config.yaml
num_hidden_layers: 25
hidden_size: 256
num_attention_heads: 4
num_key_value_heads: 1
head_dim: 64
intermediate_size: 1024
vocab_size: 3242
hidden_act: "quick_gelu"
norm: "rmsnorm"
norm_place: "pre"
norm_eps: 1e-06
positions: "rope"
rope_theta: 10000.0
rope_fraction: 1.0
qk_norm: false
attn_scale: 0.125
bias: "none"
tie_word_embeddings: false
parallel_block: false
init: "uniform"
init_std_qkv: 0.016
init_std_o: 0.00226
init_std_up: 0.016
init_std_down: 0.00113
optimizer: "muon"
learning_rate: 0.00851
lr_mult_up: 1.29
beta1: 0.9
lr_head: 0.0203
max_grad_norm: 0.5
warmup_steps: 200
schedule: "wsd"
decay_fraction: 0.918
decay_shape: "pow"
final_lr_fraction: 0.0
batch_tokens: 65536
max_seq_len: 512
doc_mask: true
train_tokens: 665800000
max_steps: 10160
dataset: "wikipedia_en"
Each number is 128 + 24 x the weight over its row's rms, rounded and kept within 0 to 255. Layers, rows and columns count from 0. Numbers have three digits each. The size before them is the row's rms in percent of the matrix's.

# layer 18 MLP down (transposed), 1024x256, rms 0.0717, rows 726-780, columns 0-127
066:122133153115155141168155111132121143129101108081087150109151134107135101166120169113121122125159163107085130146098134135116117153183125141102097133119123116130095164141131120132129118169132150119144139125163087087128154075148161099135171131116177107180118107146105138164086111145147123143136089144153130117142119139096070109117157167139115148116125129145128167109100129154108121128083
072:105109115119155101082136101155113160118130124142138137083149115132136114127138121138136138142098127127145147148089171135155096116133086116155092113078122137130124139139115130167149134201176119131142099123146125135093171140175112173124170149127126148088140129158149096158151141133111153110110149147046142128093127129132123132087100109150092170140119141152099169097123149135137116150111
113:128160132146138106161185143148097125193127152107095089141127160148201143152133116121139086159111128124069127151113114153122101112170126140100114121118169144099157123112110163126146114148131136144109094171126068164114146151136137087154122122157140148169110117124115123125111104142156143131128148082166109086060131150119136109151154140095124141147105154108181104138077112163156117158134
073:093095127117126102111080120115150126138130151130132099124158125117144060110124097153146146170135139109120119138156147146102162131153148162131131116109154067139109094115126126178156125135102129135156136134132079113131135138078092151133133113154158115107121090109157096116119125118137157177110139140095147151159129145160102120114116119110130140141135168133158118102162168146144165136169
112:126068096124188118123121117112139093153096137128110111120118164126145089086177097149134104130132108133146071116158112144121119111103103150131110138110131145103107123120116152149158125080119117112167161128160109112096125155075127131074121098160100140175129154159122175117121131122096147117113113065164059145144166136106119130134185129154144110134138143145128177089126140083109147126144
110:026123104108109089127102168121144133115119087143109123162108122147142088156158141097142106126150130134133130126148170103083114140130107132146131094144187114105132103101100170156139104141148092113136172103130160081126133131108129144118123152115133114123102131152109155140113116142164132143077169146129143133128103151105166163149086126144136173123115175135144125147102184178110117145116
123:178083125135100107141142100156124146151154126148145132094128125121141165107100166183117134116096117103093140155136151108097127121128143161111133093153103091135099140143108143138120120150141139100121098116155127083153133086114141107068147129134190087125102169152112103078163090108131134152126142146126098088116151142111165146149157148158134140093145159147167107128094105110151154125119
088:111115104108101143140122111114110146156139155128134204129160148150128120133136113111122125093118144083114128154120135164161108130134122116128120159137135101077129115100086138143145140151124104112165114142113138107138162094156116138157122087158126125136125111139134170131103140135140135116083145168133108112157135111087096095157090094135133123125141130124157108133115147090154124116161
111:143122156100135173152095117077126155126129172111143099097154114138139135154152184121114146107118165129145088131149118143130124112163199127099133128107166137126101142125129144097119129165129099146146126122130151135135155160136164119151156140161164141125139122118108137098088083126114096083093130086110122136139073130100109141136133159144107090125114175179149091160130125139130117132117
032:147103118149085156104104135118091161114147191110126130180141112096159111127161142161146136136124095157055158047117132139149144164112150110115077149134126130131155101089097145156141137148133134108119132161149115104136110113140085141139117137125120123114112111155092140085115111110116164127110114128142161166146092122140079096135096119125125151123155108157152102118085090084107133099117
045:094115150100139118160140150140108127116115132143120161110118123111149155096132155108123166109126153132120114135155131123098118121091152125102132140129154131132119083126098190155119115146124113089149160172132121124148150149128125171086107087114092133126133129169114132156114128087141152140104125113106114164130163158165157157126082142117147114107111148105147166146094180121130134136149
061:103122142108141123166114124166114164132118141102157140147117147140103124183127134133092134069128091136184140120097134127157133155115142129173095127133193141118116132116124124132108136104181171136117152145146110112134121106113141150104128156117124169155123117143112090103109127130090115080101082142136137143116119113088153146128154127125118126136155099090128154132112092172147117146138
102:091113116140099132126121149096139120116104148139125079091147129117118145086116113144113144124167126126166132149128134111129155125130138106128128098103125142113095144205150118098128149173154057123128118131151105101119141114101116184106132142151089098132155156125149149138137139170126145125149101094149098139126108155162151072111135180141141138120096122120131137123151125125129127110159
115:132091148147106129122183110151103129108185124146101173119094116106140148157140113132095144181148137122147101152121164151124153125178116130146139115128122105123143090157104104108141094133131100159126188134157104115120154154136150120084103105132129151095150107109150129145115169114110132084106155127159100144107120128125130104112119152116096111119168134116144109108133138169136148134129
116:150091184118136109144101136156116150116156117145140142132122132104192143097118093140139140125116124137133097115059107132135107130158147098122171140167132102099181126086091140108127102100137139139085141120131186129127197068176108128158138124144124148092120114135151153087124109121136124142170130119133116096123120103146124145120113133101143103099144127118163118112154113114165109129101
051:132145137100079123137146142128097140110144128118122154113154100129152080124129163140153138128065097119157153116145113138125122188115140161122084078150122126113147097113118153126145132131135103118142128128168103081131134143058080141152124125118120121132149109137142168109131136130124135143143100094103136099149171124147144167154115130115143151123137082165145095112125118130157098128133
083:168149120120140123136131132140175126110102149096132103146120124141098143103148177156124106131121174115133143149132156062116165132122118113111103099122115161156177192134174120107111168099113065100114128119129136135140121118146146126101153104093115119156100129062090116138148122108178117108145136157132127141107157168159140130149131079137152134088138121120133116119133133119128138143168
113:147136146110124131131148061158170126135149122109120118124127172126143135123168109119114079133179134129136110132110113117134117147095134135129139076106146120165121087151108150140108111171173149115157099116189093081124106114120125128100095146124115146149175131131158124166162155131095155133133128151138087115116165136158146144086151145144128125120119128123114144108149115112144167127152
106:119119161110131131106119117141136151152134082158171148139133111108106136157096136129156136152082081142152148129113142076132157112097130145142104107121126141092132135077095118138134130128110120110083088142137106124155125123183124170106117124129133132085113142130126139133148140139138140061112118103130118122131115121133129137107158172092108125093141062133121144140149124123155096151114
076:154170133128133147113135138138113125148131146122097152122147133159149133128113089105136147075102132134120119168179139118109167109151103128116132140104131148149162143126140181144118061098095145159157156139115106124118142095167124116138136135111140102120102077111150113110162117126108135155095133147102077081128140132150138113113129103128101146160133145096102140111107112138130178110113
126:088155136148094120089113160096129135118128139148136132087143131151159115105104162136124150133123128124134107099114129102102118101149135130132150127128093127114077111108104186133125085109101134135115120151135128111106155138138148084160123140123125115151162110116097168190135126118125118091123164113116106147113107118088087149147109105115158123179127162163103112108122147138117152170104
095:157144113132131159166111109136109124131182124083084126114101099155118183108067156109122114108101116109114163122121115101111157141111111148158137105150159113110146114110142127141104186127143128098139138147164103066109111194109153107121132119140097134132154159116109116114147146170112143108138108109165113122160139136121155115137147108118099129144136135135096140080110147141165090121164
023:144136145133107138104148096155074136164117168125079120144122173151137121126123150105121128112114113159166156148168132155132106160134089125134080158095109141089129131134099173120122138135123142112079133133140102133137119102105146141170120093134114153163146126162128144115096144096147149107177137085113115165112129137113115159104099141092146134176121150152184124149077128130126141169110
057:141100124095174141154136147189148165133098151063135165099144133117092103154102121100085094110193140129135130129113122120107148132129109136135164097159078093138106126099143130111148122102120169158122143147139087164101131149121116109128109115126101123117137106075156108163115179126143143145103119145154153155131134203138156168149108098165091089127120118116138122173102143152150136136124
110:124114158119127134084142127116093105153118129143149133130115132117129134114143108144148173107140106085148126114104120118134132101079142130102148154160127124107109143099118167097138138079151119122143161145183153109145130157108085106143155108117156150143138108126061144147144110171155145078154125122135169107127119121140109117162131118111109123131099209116087133127139144153136169115120
120:162107130080115142104104116146134164140130150130142096128164108100146137131124162064120149154116103114088130142142149126121100139098121096095090111130154135131090123145163133128120113113084143095092113117140162072106137149154137169134127099148103090123143140160123129128110170135138100162118107104108177129122109140121127177158126119158157161108140141120100148140120101099089115139100
111:051123156131150124084112149100097140121153129122111110080146139124115090128125160130126106080151101136157102086101124071150114149093127135170118136122143133100111112104133168093150136176133136088098116149134115107122132106132120128166112117137074129088118101139127131091164101147154133123065122163107138119131115106092114131178128145167149119135106094130126121138118104180063155145174
123:102139115110153059142144152115153148105130119113122153120115139094160102094121081121121147181103127175130081141140083140110126150139157129175139145114101106126151162125130090149164102125138098135116159107145105132119127090110128113161132142116144123143130103161099148127104183121117100146129128129075168129162114130153116118132091149121166121084131132133117087144116151126115096137155
113:132106137134109126090123137126155130186169153089135138092176096176130135152127164077110130089135140145119120098108188124113102178142169101141148101128136149128108150125138159154177139125129144145179115163106125088100152161123135143129152117117127160157126123096175093089088143124121110108177126128123166113169126152112117139147080159138139094119170111102135127136105163113140121180132
045:105158115124173141129172112172152155087117092100102093116180135086130131124114158118135149144165143112182128128129126141133119134089131101142078103116153133122156117128138182171141107121118100113139108129135094114131127122155100100103127125090145133129104114157128121121129108098173138144133112130116119150150110138114109133117109141154086141177150154139107160145072116159111127114147
120:130132107103113164134124091141092127112141113169104065150160126159153144140132152128100136132111153133098108133165136124177083098130141111099138136142190131093155130116076163134157081137151100114180124178138107108100125178112139104148173096076177102164140122096070142151128122089126107137119125139119123125138108170149098141127145115120129129153148163112134132133101115105161125154138
120:168132105097126094096126128153109137139135122132134169142109170140141117153123087140101126127180086180114175112137174163118146177123149093158133116088141124096159133148149094132100136148150128168150164167137163106126118130101134088137157105088120160134159106144151121108162139116123135111133135169134127156139124143129108144110078154190105105127105121135089115100128142157108137136094
100:107141166145126123149124160144127126138158107138131126100127069099120096170158138167141126092135117129137171121118121135151120130169111139140123122163094129154128116079149135170170141138116095139148136069151108127116109118150117086154089115150132150115114151144127127145132124075140146128161118121151136142095154079114086135122121144097137108156134151105137126127129119100093143103143
108:134118115103100152161124136130096147169117105131136133138138083147105172130113114120158125142118093099127135112159113157109087138140104105140140135149097108130148106122092109136131140153129117155116136174169165183091080127151109115115135153146122122115106114113156107130112123086138084131109143129139152076122138127148114148120113091122146146066120156135109111120101112113159145162141
085:153156125140096131124147168156115097130117118168103127139091103133124170135106112140190140141133147104098109122145136132139116095191108146116113127128142143126143137100079088137145125106161145095104128133148165086157119185157111143098109104179137141104156123149071133138100108160104131088148132162165131099119131110121097107153088065109165116125100128099119152093149136143135145149136
115:174100116070116130145128102161160168129141150124179122097114144079109130139141183118170101142134147109125108152154141118128182113118147106118112109158118125161129092110150137136141125139138142159106092131082078168114118144113146137161100118124136100159067138139156120178137139133158141158118115144115154142123092151140134143127108116111146133160144129127146137119080139155116122114164
129:130165144091122156150138139145137088096147119108124111133113136102118095105114087144118123111089112163101157149161110103144106154147138117149084094149137170138113130127153108111132153100118104116115142117143108135094110135106138085155124130112119178161129099181122115092122082131162131111164108138138114114100187161065136105121141169152136082152116137091117164136171132114133167160139
071:121086130130089176119120128065132171080131142102144114082165104133127110139149136115133135093083126142123134143114131140130120118114121120126100134124103094119138106122136148106150122135074135123090136149126088140113141147106075150149108122107155116176100117152117135137129153145139152162070131130140117151120109118118082170098150132155178135132129057137136118119099108168144164131095
039:141095132161112124143139136103141170124121110094150114108162132108162102102096181136163156043099106146107109117149145123135117168114146183097130157104124131105111081139119118144166135106104119130105152096136130096107154119143081127126128176145132095117122138137121123103139113135118127134146142113147158103119081174100120142159158170127096148099149128177151138134099127104116115137086
116:190131097132119124119179172108103126093151129174096106117099130147122151147126090128165152119141104129102090101156132119129117164166146160043129076151132131163099099106101123106125129154123092098144139127149158163129108153155118140165127128171120117113136137155147149104114154130138134140100126105131122129171155125159111162125104134114154135127116081145170127142113108141140129143125
126:089174127151178144118154178119121093108126112116103131166142158149128103147123104121092135133104098119149133082114136146153093123106070129145138114166103141137155107145138110162110142130116145113113161120152118100150133134143104113150092152123109149115129091102082145096142111132164114146095137109166107117148136144128130133142113120156105135113125119158058119095201129155159111158130
083:163135144130133141120125137118130115170121150150144151136102114142091130101123125118079100148101124116147147139128106133139149065185074123146153098117096102153162110142156120156148113190140044100112150149115114108143123103110132169151105136119170072127167155136110156154146160112117140132124167145136141133099148159151126156143168096145134127195104092152144123103156098122165122157124
056:123158143107122105146115147118085138159121107139171108154141138128144177131125159121136134091155167131122147131143121188115085130141102139162078135091181152135143113139130150155161107142109109150155112111156125088161084099126146110148158093133154106072168100132129114159137111155118148109133129173130116112121143118116098083100096127144121127128100129162123135183126158098102104100117
112:108107123144146178093136077132127148169109133128112141128135167121117100073158102123134187167096099148106152102168114079124120114096124094205101129094083148107132105113163109109110086128141146124106116134132129105121131089130137118151146191129154087150142123161125130139104108089136159130164097128078135148120135136089134144059071094137143113143136152087160117121157133125112153121095
116:166131152097080140143130120121099140144101182163109124152151127118116113129124133156144127146128143130131117128140165137139102164117149140122155107125151144158090091087172165149130112113109114126092106158135128114142127126101138130130136120106134133104130144165187128108122154133133119137123158145055137143143145113159130110109164072137099116147091171147116140102124105158154141162168
111:138121130148159122123127084075159128104163116132164121155120138137075092118128103091163106123130083115128171149138124130152132128114120120137118147127138110107127147112180091153121100116109133120132105105124157073129117142137096152112142162129137112145145069098104125141141135107133140170108113136127146138111116103151160077161087090120104124121117159112125133168108181155136123118102
093:112150137151090132142151116095099158142147135170146081158114168133145126098120151124179084168112137120162155132133144111112106104109071113160138154151153134118133140123124098160159144109122122146159126101142147163115133139146131129125078091110132148071113126131126138118164119162168134114155094141119139125144177120151142133155123112102106133151142056133165107101185127154098140125131
124:143150103148116147105119095124132156124119123112105125126097153177147128101136106144121138095122105115139117154156166128094150110161155096092135135182090141132108153166132138146160077145141081102057128131109116112102115067105133140107143154134168164150116162123101123156091116106155115146109126117105104126092162128100124109115155138151131105152135122126128121155117105125133098127113
091:103114075119115165122125089116118106128146146121106134100110119145139143156088106168119162106137115065146136143111131132138136111142129103145130125150152108098142148123144064139100150119126138124181149126107125096131135138119130068113152115135151150139114116116149137137144134185164173132132118109141131169132105105135172134182111097156171124142131107087111130114105105141178094080112
122:185122127135163125118121154147118154103142113144086153122131146145134110122141122106076135146155118105130105149096134128118124106126137151099140143151111148126110117126146139116130094135129110140128151153108153094149117124129102129085128113148111149129121105130125119109134115150130133125084160129118080112124085125080132091125145099121134126109131080144092092162128162149109133144144
074:131107113163125115107096160157099128163162113173132154136121098116115107147117184113118103139125113138109086126166128113144133104162112110145129121104101114167089130135135165154186162110147093101120119134148133127123120103141142140128138097134127116114127124117130151099185114122084088131126107126093155148076105114104165160155139114119160130111119141126132147130154147103151128140122
070:131118096109060132160130116135136148106131152147105125116142109149183140123121153120084099117114140126103109157114095095134117172107118181132187132141110093138064109123133137145136141121133121150108127110117130093095116169122134111110118152152125155120081084103121125109131126086104139137072111110148124098167100120144167133130161118122172150107089105106113139161111166115098096154106
032:087146140167101134106131085096163103084174166080130137086150076124117086123132151137102137126100140109135106115152115118110159155077172133132077148107151149163135074101150144128166097080109142142135119164145112112092130104129099140137153169104123130146134151146104142147133083150169137121090111066130131139110146113118122143108118109145111116127148110104110102142104145118111156112133
104:113144131124118143173106082112156092151158117151163154149153119155130114151115107135143130096107118120134121125102117126113157159124116130118141101081097143123122166145092113149142085137124151146111091162110147125118113122135160103120141128148081150047113114138179154179108092125144138072180129129150118173094104120124143131121153097116099106094123144135152151134103131123155129117130
118:148138089125112129129137108141137166138128129127104142127087119102108068133111089071154099124181139180093101109104170089102142155125110128101138135153116116140137114159128086173134141099100146074145134159133134137173097121111095126122130122124127124103120140141133131143107112136134108128140144103161127128090146142164064131148098117112075124144172108119131132138130153115145107176131
# layer 18 MLP up, 1024x256, rms 0.17, rows 727-780, columns 0-127
069:146123116181114118144122157143114111151132132121097150154148146142104131115113084122161127147142108117125115128192121127137158150119156132130141168105133145147152133130165078110144167085115139127120135154108171093143108116094162134134103128116141151158184116123112111104167137157137138144112148115092170145149113119129138121178165141093108132109145066135138097143163107119152099071130
111:155085149113129125119139110066138129135100110101164138123137153133130157119145115174158152095111163144123151081131090152135151100135124099160171136180134095133161144134131154114096093098127157162142140113141120145170108108162148135108173122102107143139151115123152105117089132162139145112123159084111124112109112117131144133146134191104140133123133153152106132155149077095152104150142
069:164150145133141146121153129116163112148129160148075106152169128105134139107147098093114160133121132114131162097148144166123150113122121121136132151141096168156105113135113102135109195128144095108117154127086153138083121117160081104158169099127114168092159123122101167137160129120155146141099121132116128139126129145118164116113139098108145088152116134119101128108107123082181118096130
113:161117104137159126116127180086132094097150132161100162182165109077156163143120087095146134126143125126134102125092148146076115149141097087126110130146133135183136102117125137135166122141127091158124136091122133089132049118148111110158086084103156127133179117120154101123110117150143115148118121170158152131165124152157165113129099135132153089123134131148129130127062091161155117089157
114:100140151122153180095144122130114120110117128153089179122146119172124132127131102124118179111147109168131119149106144143099074116138100116112125147129118149148129134132138099101147118207138126152098123133123141133146126113116126120121128176127140086114085102124155089105116117123109117141141103136130132107147155134152132127086141118134098128140129108091077101161128154140107119097148
127:140099133112102071120128178117125144096134137184160098125133146145139153130092117107125138136134117113164163144108144143079144128163145134140155136105078122112157143109101149150113122129104181118123087113138136108104142139133129101170160135084171117147103154124103141145144140132120143104116168088161103121101121124126134103103141136119139148166136142143134127104122162086121091119115
089:159131163143111136150101138141127129134120153122172127159142155123139107148073080151116137088079115132134094126120170116078077145141145117153139113128125116128107135121135084117144136144131150144111103068141177104146143117099114142094117115105137129131123152095137069112116132104087100118106163154109092151124124139112153113098085124148190117126137094129077131104129121143109168118168
117:195110131147135115117109125113129102137140110113128101140105140140104138099115093133178145093125105132115122132152117135115188159191119087123158118082070171143096155134106084134113163157117099172129135088118134112160120131137101143148148159133133115085148172088076131174153129136107127153116096178126114138084147176148113143100094124150100143128122142097104148143126122089153141103106
032:155155145138188143133129159123135102097135108118102138095118137098139110117137142122155122108103123148126151128148133145139156086102120141132140112122134124127140142169160176103069114124138076129146145084115142128128170153110110109094109123096137141111147136111059131136127153126129113156144131104105068092136171125129162141091156117142077146130099144144119134102141185147124128160152
040:113105118128078179105120119106141163125149088163159113120140126130114067120096107173152151150112097139121137151160133128151130146106083161137114115139129089092150178146119095139121129116136106157097121079100142106127105152125118086161159124106119151070171096140144120109129123138094106149118121109122103102099101110094134143108139139157114147133124142131105129116101084169124105096129
057:171127120149132111089179155154148127131138096142114101146082092137135161084100132092149147135164108124096136101078161141104131132115103144081180073116090156148164134148109133111151131134079112103123101117110145107125161154123080123103130079125169112076103169154106137119133151127146127108104105123130110148128109135101116099138103117148125158153107143161142117107145120093096135121088
100:114134148126114144139164106163099083137130117185129110166118131127139140107121122154138080159117076126150122134121131112118133112121144090147112120121152169131144126165154148102124136130117129097115143072131153146103099110149122145101145088116154171124135150111127082163134108169073125126117118135127086117135120071122164143127119138081105141130098130133123135148100131135119154137120
113:100100114111081149147126127108144097169126155116155144131133115106136130112156117138134145141139139102120138123097131148125155112116143137185163074118118119149152105138099161144085091126100172174118092148137110124092140135107138112091152098156142080145096109102166113113090130140138120117109150124146105147143148105122157169142090102140129109158147132150116063140154098117151095144151
121:119177127117120139117143142156159129150127105121106144130102070153087136162121119146088160183150121130122068136109119117108147120121092131134104126164129106088104116144128130096139123121125121112122140145147142145141105107137139100139127113114163134114149145131134121139139136133125148132161120153130085138143125171197135157177131131156096127109133123120102140155110131129109066094155
049:158133100168136146126130102123152155077142142166107108146120135106172115106102172140142142104101101136149098142113138109129109111104188130114142149158118132155124106150110131119136117123116125150159138142094134159096093122167143086083089095184133157094129171161089098077138148144133130106090141110138097138128088133113130092085104103196141130103143141090125135143139118165138157115156
084:127109115137105115148155081112087121147114127160133145141147129163184142154116124122116142094086082145083165118100117144152133112176130133147120123127158118155099121131136090120120121117114125137121103139134131126146159126096144112132167158162148196106155094138150174161134127128154147115125126112126182063137099108098175121116155147145108142143108134096116140129128129162112120117096
114:115149164152162116115115123122106121120099098107131121133137112123167120085120147118101125143139105158133107158122131141135152142120170065113111123140126130156137145132159092099106161163122109109165182114148134093137099169102132146134163123185182128104126190113132132143140163096151144119089115123158068120110120126111158111082107132135138104094129099118081081112101109105137143156164
113:119128145156169102139146139120180121110068095115153135138149110167176190097144138182084081132130139130133117159082110149147155125084147099114127119114133153110156134098131067132131104165106103094137077098119157166181089158147094130166155130140168161121131134096129116117136134122124183121093111087109106104180119120082122117133111139087122166101115137122141120144163165068086125124129
076:104124138135076111176096146134090089109163150129163130104168157186096132107137190158150186131127126145149109087145122134131101131118082126109155145151121177123124082123142113172167151107150168124089109142128115148133113138126158125102119088118112121090118140151129156149137081130129115098142114135145154154125134111113119151109130169133140109155128121073119111125139165105151139109086
115:163070129129140115169128068136156143076122139102107129142128141133115109173117145157136119107169115124112155138146150133146115136121143126142123117124148137116134128138118156130091080116162131152134137090110138146102115133128109148131118118135116136106128152104178089113087174138135133168107120179111131124172139100126159096103159148140132113105123151096164140164104105129164133126150
093:142094111145104110105141106114143149158133115163115119163142184148098116136116123115110150156140074139120155128101126119114151131103138168091113132116085141154161149129125147088154097156103110159144121158142122161159113115133095130171128159166129119138089128080121141093112133150155140129142157153159119108145096187115078146119154141134110142123098122160133103193128136139110148158170
022:192145127143098126147098141128152111136131120136149141114147058103146124143125123142091124158106144124115107110100135090134126097093140064143161122126123149147135132107131091118144125108149132118154096095141144102133150147127109149096123138129146119101083136136150175127174128150130110135063108160108114118132135156169141081142121130132060149100139116113088154118149141141154145101134
056:120120132135102133132133148117092086158105091135102104147108145139135175127116165147087146098123101077074102135109106120095112089120140122165162166111141101120130112144121106138105115186155114115128121176136154133111120142119127150134174139157142144123091137173142078106147127109124125156167077141124145095165097092133140128144128154155148133104110134083104111123153141110121105110152
111:116176206131129125134125133139133167111150150168119110131152125140152135126097126154087116164163126167177112158111111175132104117109148097104151136125099137101152099145132106095069112122121117121114136101139165171143131138141159140119120153139164128138136094143147167156121126108121134182154061129116104131168129142153151154132139124116111113142108116148158095181091130135114124159132
118:136146126132128130145108114159140125101125111169134130145124139137152089120080164148180100118117137117092103117160141148158135123096126120126127119124151122164120125145180130129118137177154123157134142114136097105125170132092150121109130096119156146142118141088122146142135132136111106116142125107093143142106146141128169077097150162099182145132127133151114131148147138114139090101126
116:168092124130130128117113132135138171091144131107154115112137144097172162110167124133105144114164107136119153138160092097116119128158128120097118117113150139120150136124126123190149139099136143144118165143112124130105136101140153142115084174134159139097120141107133129161140106101139104152111100160129133187103126153159141171106111089167147120165179143140104150112154110129108092142155
122:131147146118123146100151127183169111077096138102111138169117111139133146118140112149101143161112140105086124183090119132131135123131116147156136149088134104128147138111111143098144107142110131121130136147107110134134150114129103101124131124172143145106108104099127141099104141114108131152118125078148159114137113137126133112084101141097131157095068165100124155107144139174075120108114
117:136127104144132122087086129126161094133129150119141176115163153125134117172148118130086150136114150122130165149161169116107097150163150103149158120157123146070130115114104124141127097135133140109147082141120144103086146138119145129137105083101135141169111125125139146135110158147132122078114094096162150147140128127105139148165122117131127132116141127141160119112122137148154084147163
043:128104151089096116118129128127156142158123184112136145117118146153111142119163076118139148111158120130118110182116127130129135092102110185149133159113120116097123148133118110139147173166103139151120116103092138143129141141107123125121137076163174152145120101136137105146135159129093116143113088123103100087130057116123133123141140137127148129118090166138144119104105108131096121144111
120:132149156148110105121176108100154151106137125138138144130070141140115146128098151156098117130106138131100132111154155125159152134134160126113121132120113082132156148112108151162148162099091117112115110182154147114124132098136103133096082102125119112189157129129132114113115137080127138089099115112107131080156092120145134107119122142080143128161101132117135132121112127089138089111138
114:157130135111044139169077126116136151116120106142119122131159131140146112157134171115086167126119143133149152144155146127120166143173140125121148131097103132114119110156156114130147150148138169147125111149166134148100137103141134123148120155144132153142104139086192108115136132124125154165149092133144089123110103082103120121098088151139105127128108147129131121147140070084097138111134
097:121114184113109120137126156149148176149119127112118098128147120155055113117112096150112171083108109144073112127144123112125170108145127117133111146115118125141159121139102047150128126126130100146120101131120161145098117133117126089119127141153130135076128158117105079128137136131120114147117139124116106094153127128100151099130111126138153149130158073129158094135163117098141153151138
110:104130155108140141097105155146105096099123134120124136124113141150117134114141118108141159173124067121181116113156160118137144144109064116135140107147117122106128148158092147136102158143133096111166121164121124143140134145126125112139139126170139086141137154067117108143135120134112118122161169092101117141123140125135181150135150120141142130152102130214125129123130156108134107085128
081:133111163148145116147127080131139130134113122097143099079147192104145087141130081120105141096129089160144130135141101087116138166164114125147133109113167137125101154134140119124090159151116166183146124144145122158140126091098108148141151174112110137136128106154160083109098145147151165129142159087111134150143128127124134150132071164164108135137141106127185141145116087115123135086106
118:118140121147153126097093108117143145142133160127088108129152169131120163174133098090108140129107100101118137163102141118140126157181131102104109139169100151071148156129141112121133165115163109101120116082155130099133117114108173094162143179128157153119152122125126131153134161173102140103168106153080108121138114102104134142124141113087153119123130124181150114131136153134082122102144
125:136175110136164099117141100145167122120096137125134084130073094129113145125119103140133118130117124175144137145136134165150131174157098121136131094109128172139113157114135149150107112129129174124169152158136168164112140152180148111124154113122164111116158137097149117113114129147131155115107121118098096150146163148140104148134148200112139083143110149142142109142153121115098154115131
061:120144142122163130148133134156081140173122128148127134129122127129125131128162083127109119151083116108106159090146115128130081183123128119172128138116142162116096096155116138186133122167137138144171100136138135149170140087113156145091140159158143111139131144144124159118137077103130124096160171121119131133116144136133165116084102099129136119084088147122149162140177120111099111102153
037:134174156129126140153132153126104124103150122194107146147109143126130135120140077160104104144169118136088132138149116175082101095106095129168128098092135158133137136138115148105133132105101132155163074125142133117155136124138120141142143086117128086101096114150116154140166149115123131112117166102069092133130169078102141120058104101113165087140144117091110141115151105164085151111162
117:158100100086150103128153105101127097066121136115134112105152147136118131158151108130138118119126108164123125126149101119119143112089121164105094091166133151092154123147155101096141123090131148099133178107122103156134116145128146116100133094112110102149148166098157103140161143148112174091123138124130119116192112132084132135159153092106127104142129119204110101165133118158122098133133
119:108113123078174136129111096114182146122102121127137102132111121150123163089156128128131130152188162133110111126115142124114148155131146114136134151100143137152144124173139158119144154131135120187119087131131131128104137135095097140096164102101138098180135122155177126134125145123106186150114126132129137159110146143111152137105142143129175138152115071104128109136126125109130153121193
078:102078101137146096166152117104112113137107111109109158116136087130106103132123097109125134104128111110119134151178165109110137137134139135142106106151154111158132122127119174089153142157110144121124132141168146156139132181115119103102137152129106198105110097138174138079142091139095130123140128125143106133182158165146133132082124164119097104131110100112166139152161160164128082107130
054:160109117136127106104143153126130130143116158098150150105163135144146122149134091174106139132103102102156153129114115080148117107145127107155103148148109111130154153149131153111125173110095122136106125138078130154125164117095118135129148127147138166147124140157112143115115123136136121122100113134106169112149091139141116153139206136140136087099116097086170141120119151151130147148129
105:088111144111139077098158103116159151164136139097117119143090178144106139118109104090132128145165092128139147139113110112142126111118124113158145138136107109166168167136113117159138121094165139128136136146080118103111121139124138144117130166111126114155129110117125122163137144103142139066152137168092130128177129105089129092109170116098169157107093143137142095131123116123088083103096
114:158168135136126145085072136119163131106110138132154132087107161103100112116159124114104154087156113129114113137137144093134152133161157131137136144087092142117152188130147110132130199106142163112121150121107135113125135169149151104111103142145142150149148143110126119118143147164116119117091130105099128143121106132084181129113151121103129165105158129091144169127137126092131118125141
114:127141135095150090109158129078149106082098151145148110158133140104154098157147144098110120113134105115133132117087141148143106157089149097127132117131117111086121146147152102115104143139136100136118110127133122146160137117131102158134161114157123123100131111119139131177106168138156092144131152126120091137113110151129151157133122133128146081089134112096098098138108137156103151095103
087:112127133113127142112115171122138115079093144111110137158105109141132129151076160108138144140160098077148125149095163087104128136155144125103118143148153110154093089137093140132127129121132115089126122149106116108114150137083098123089161109161100155129079144086104109127100092151133147105130114170189103111121101126109130098099159147118121085127131138124096134159113121157116124160114
122:076125127120141079149156143097132111124141108107121117150110121126167124141168166101154144058113156087108115134130101081134152133147084123102134112149084152095119073143140097145114089090115110129089083136161146118103100107107098112137176145147075133161111121149125111167151127110157132139122135132128130096112114166134135102143117098131126132160134107112158131138160112134122151133170
093:083128160097110141150169100126126127113131131180122147132144149162105089124146171144140134139129118172102101095137154121109098100123119145156107154147088104156129107121155141162173154100121124108107145077141173193094096131170166165145148145141161085115114141165119146112109098122081142110130114143095133137141114125115116149110145123109101086145123119144138117124086158123142109133140
117:131140111113168181104097104122135118105120097115136144118142090178105135144111107172115142121125170152116098121115110153111132151161155149134166124146072114137162099141104113142147167080113099168114126109128132117139132128122126132122121124145147136162090131161139123126174132121170139116142089132119117143145149102158137143164127140125100130129098146180142143142105144155135117140124
077:162119136100092137123153121120148087133108145087129163141126168134125121104137147152142162144137092135134141123135137141112154176204130103143134106108135156136160120123097142128157132140112153154142155135125150135142132167151110142099130145143123116112147142170133122122132141115116149167159139153085133136152132100149098135150117136139059095147110078128188102132132117113137114116149
066:122134121125128124106088110108155131113155129154130121162102152105164113149138077139089126123104108117117166149138133123089121133102157179145140130128122148110162124121156143115142129121121163101121169122145090163164130123143094140098156144133117051158133110103144136143135125138173079133180147083114146126137121129139107117115123108144136089156106137121124115156156134090139137089099
030:132147119091150156141099177184110109148076121180113106140115147139128137068117092097131113139124113123092129171111152121135137102142114150125149097134132112120139159142109143111099163114140126121138134130092164112156127179124168100100115129164132128161106093131138126103153206109133094116168133166105128127138111125104142113105150136119178167118100144157106185106151097163157106138153
106:109157112126116128116085174125156133129168119144099101126117147148152113111102153127167141110198152130151110106109141136132145115115133101134096163142142109136127138111115141163087115165148130105099100121093134092094107147141151117148135149127160157141072128141125163133080134133114108145146116179101155155131151101101133111103162143128168081177105109085124097125097154112154107147113
117:114173139102124187136137103103129164134117131166120119118105119121109137134142106107127102103129118102123162146121215143106117109128119113122139136169126118133197146165128114094142096115123137147087129120097133139157100120112146130161112148114087175124122120138155127158140149121140142123117116144133170130090142092102109122142169092132127154136114143096164184138157152110113111114108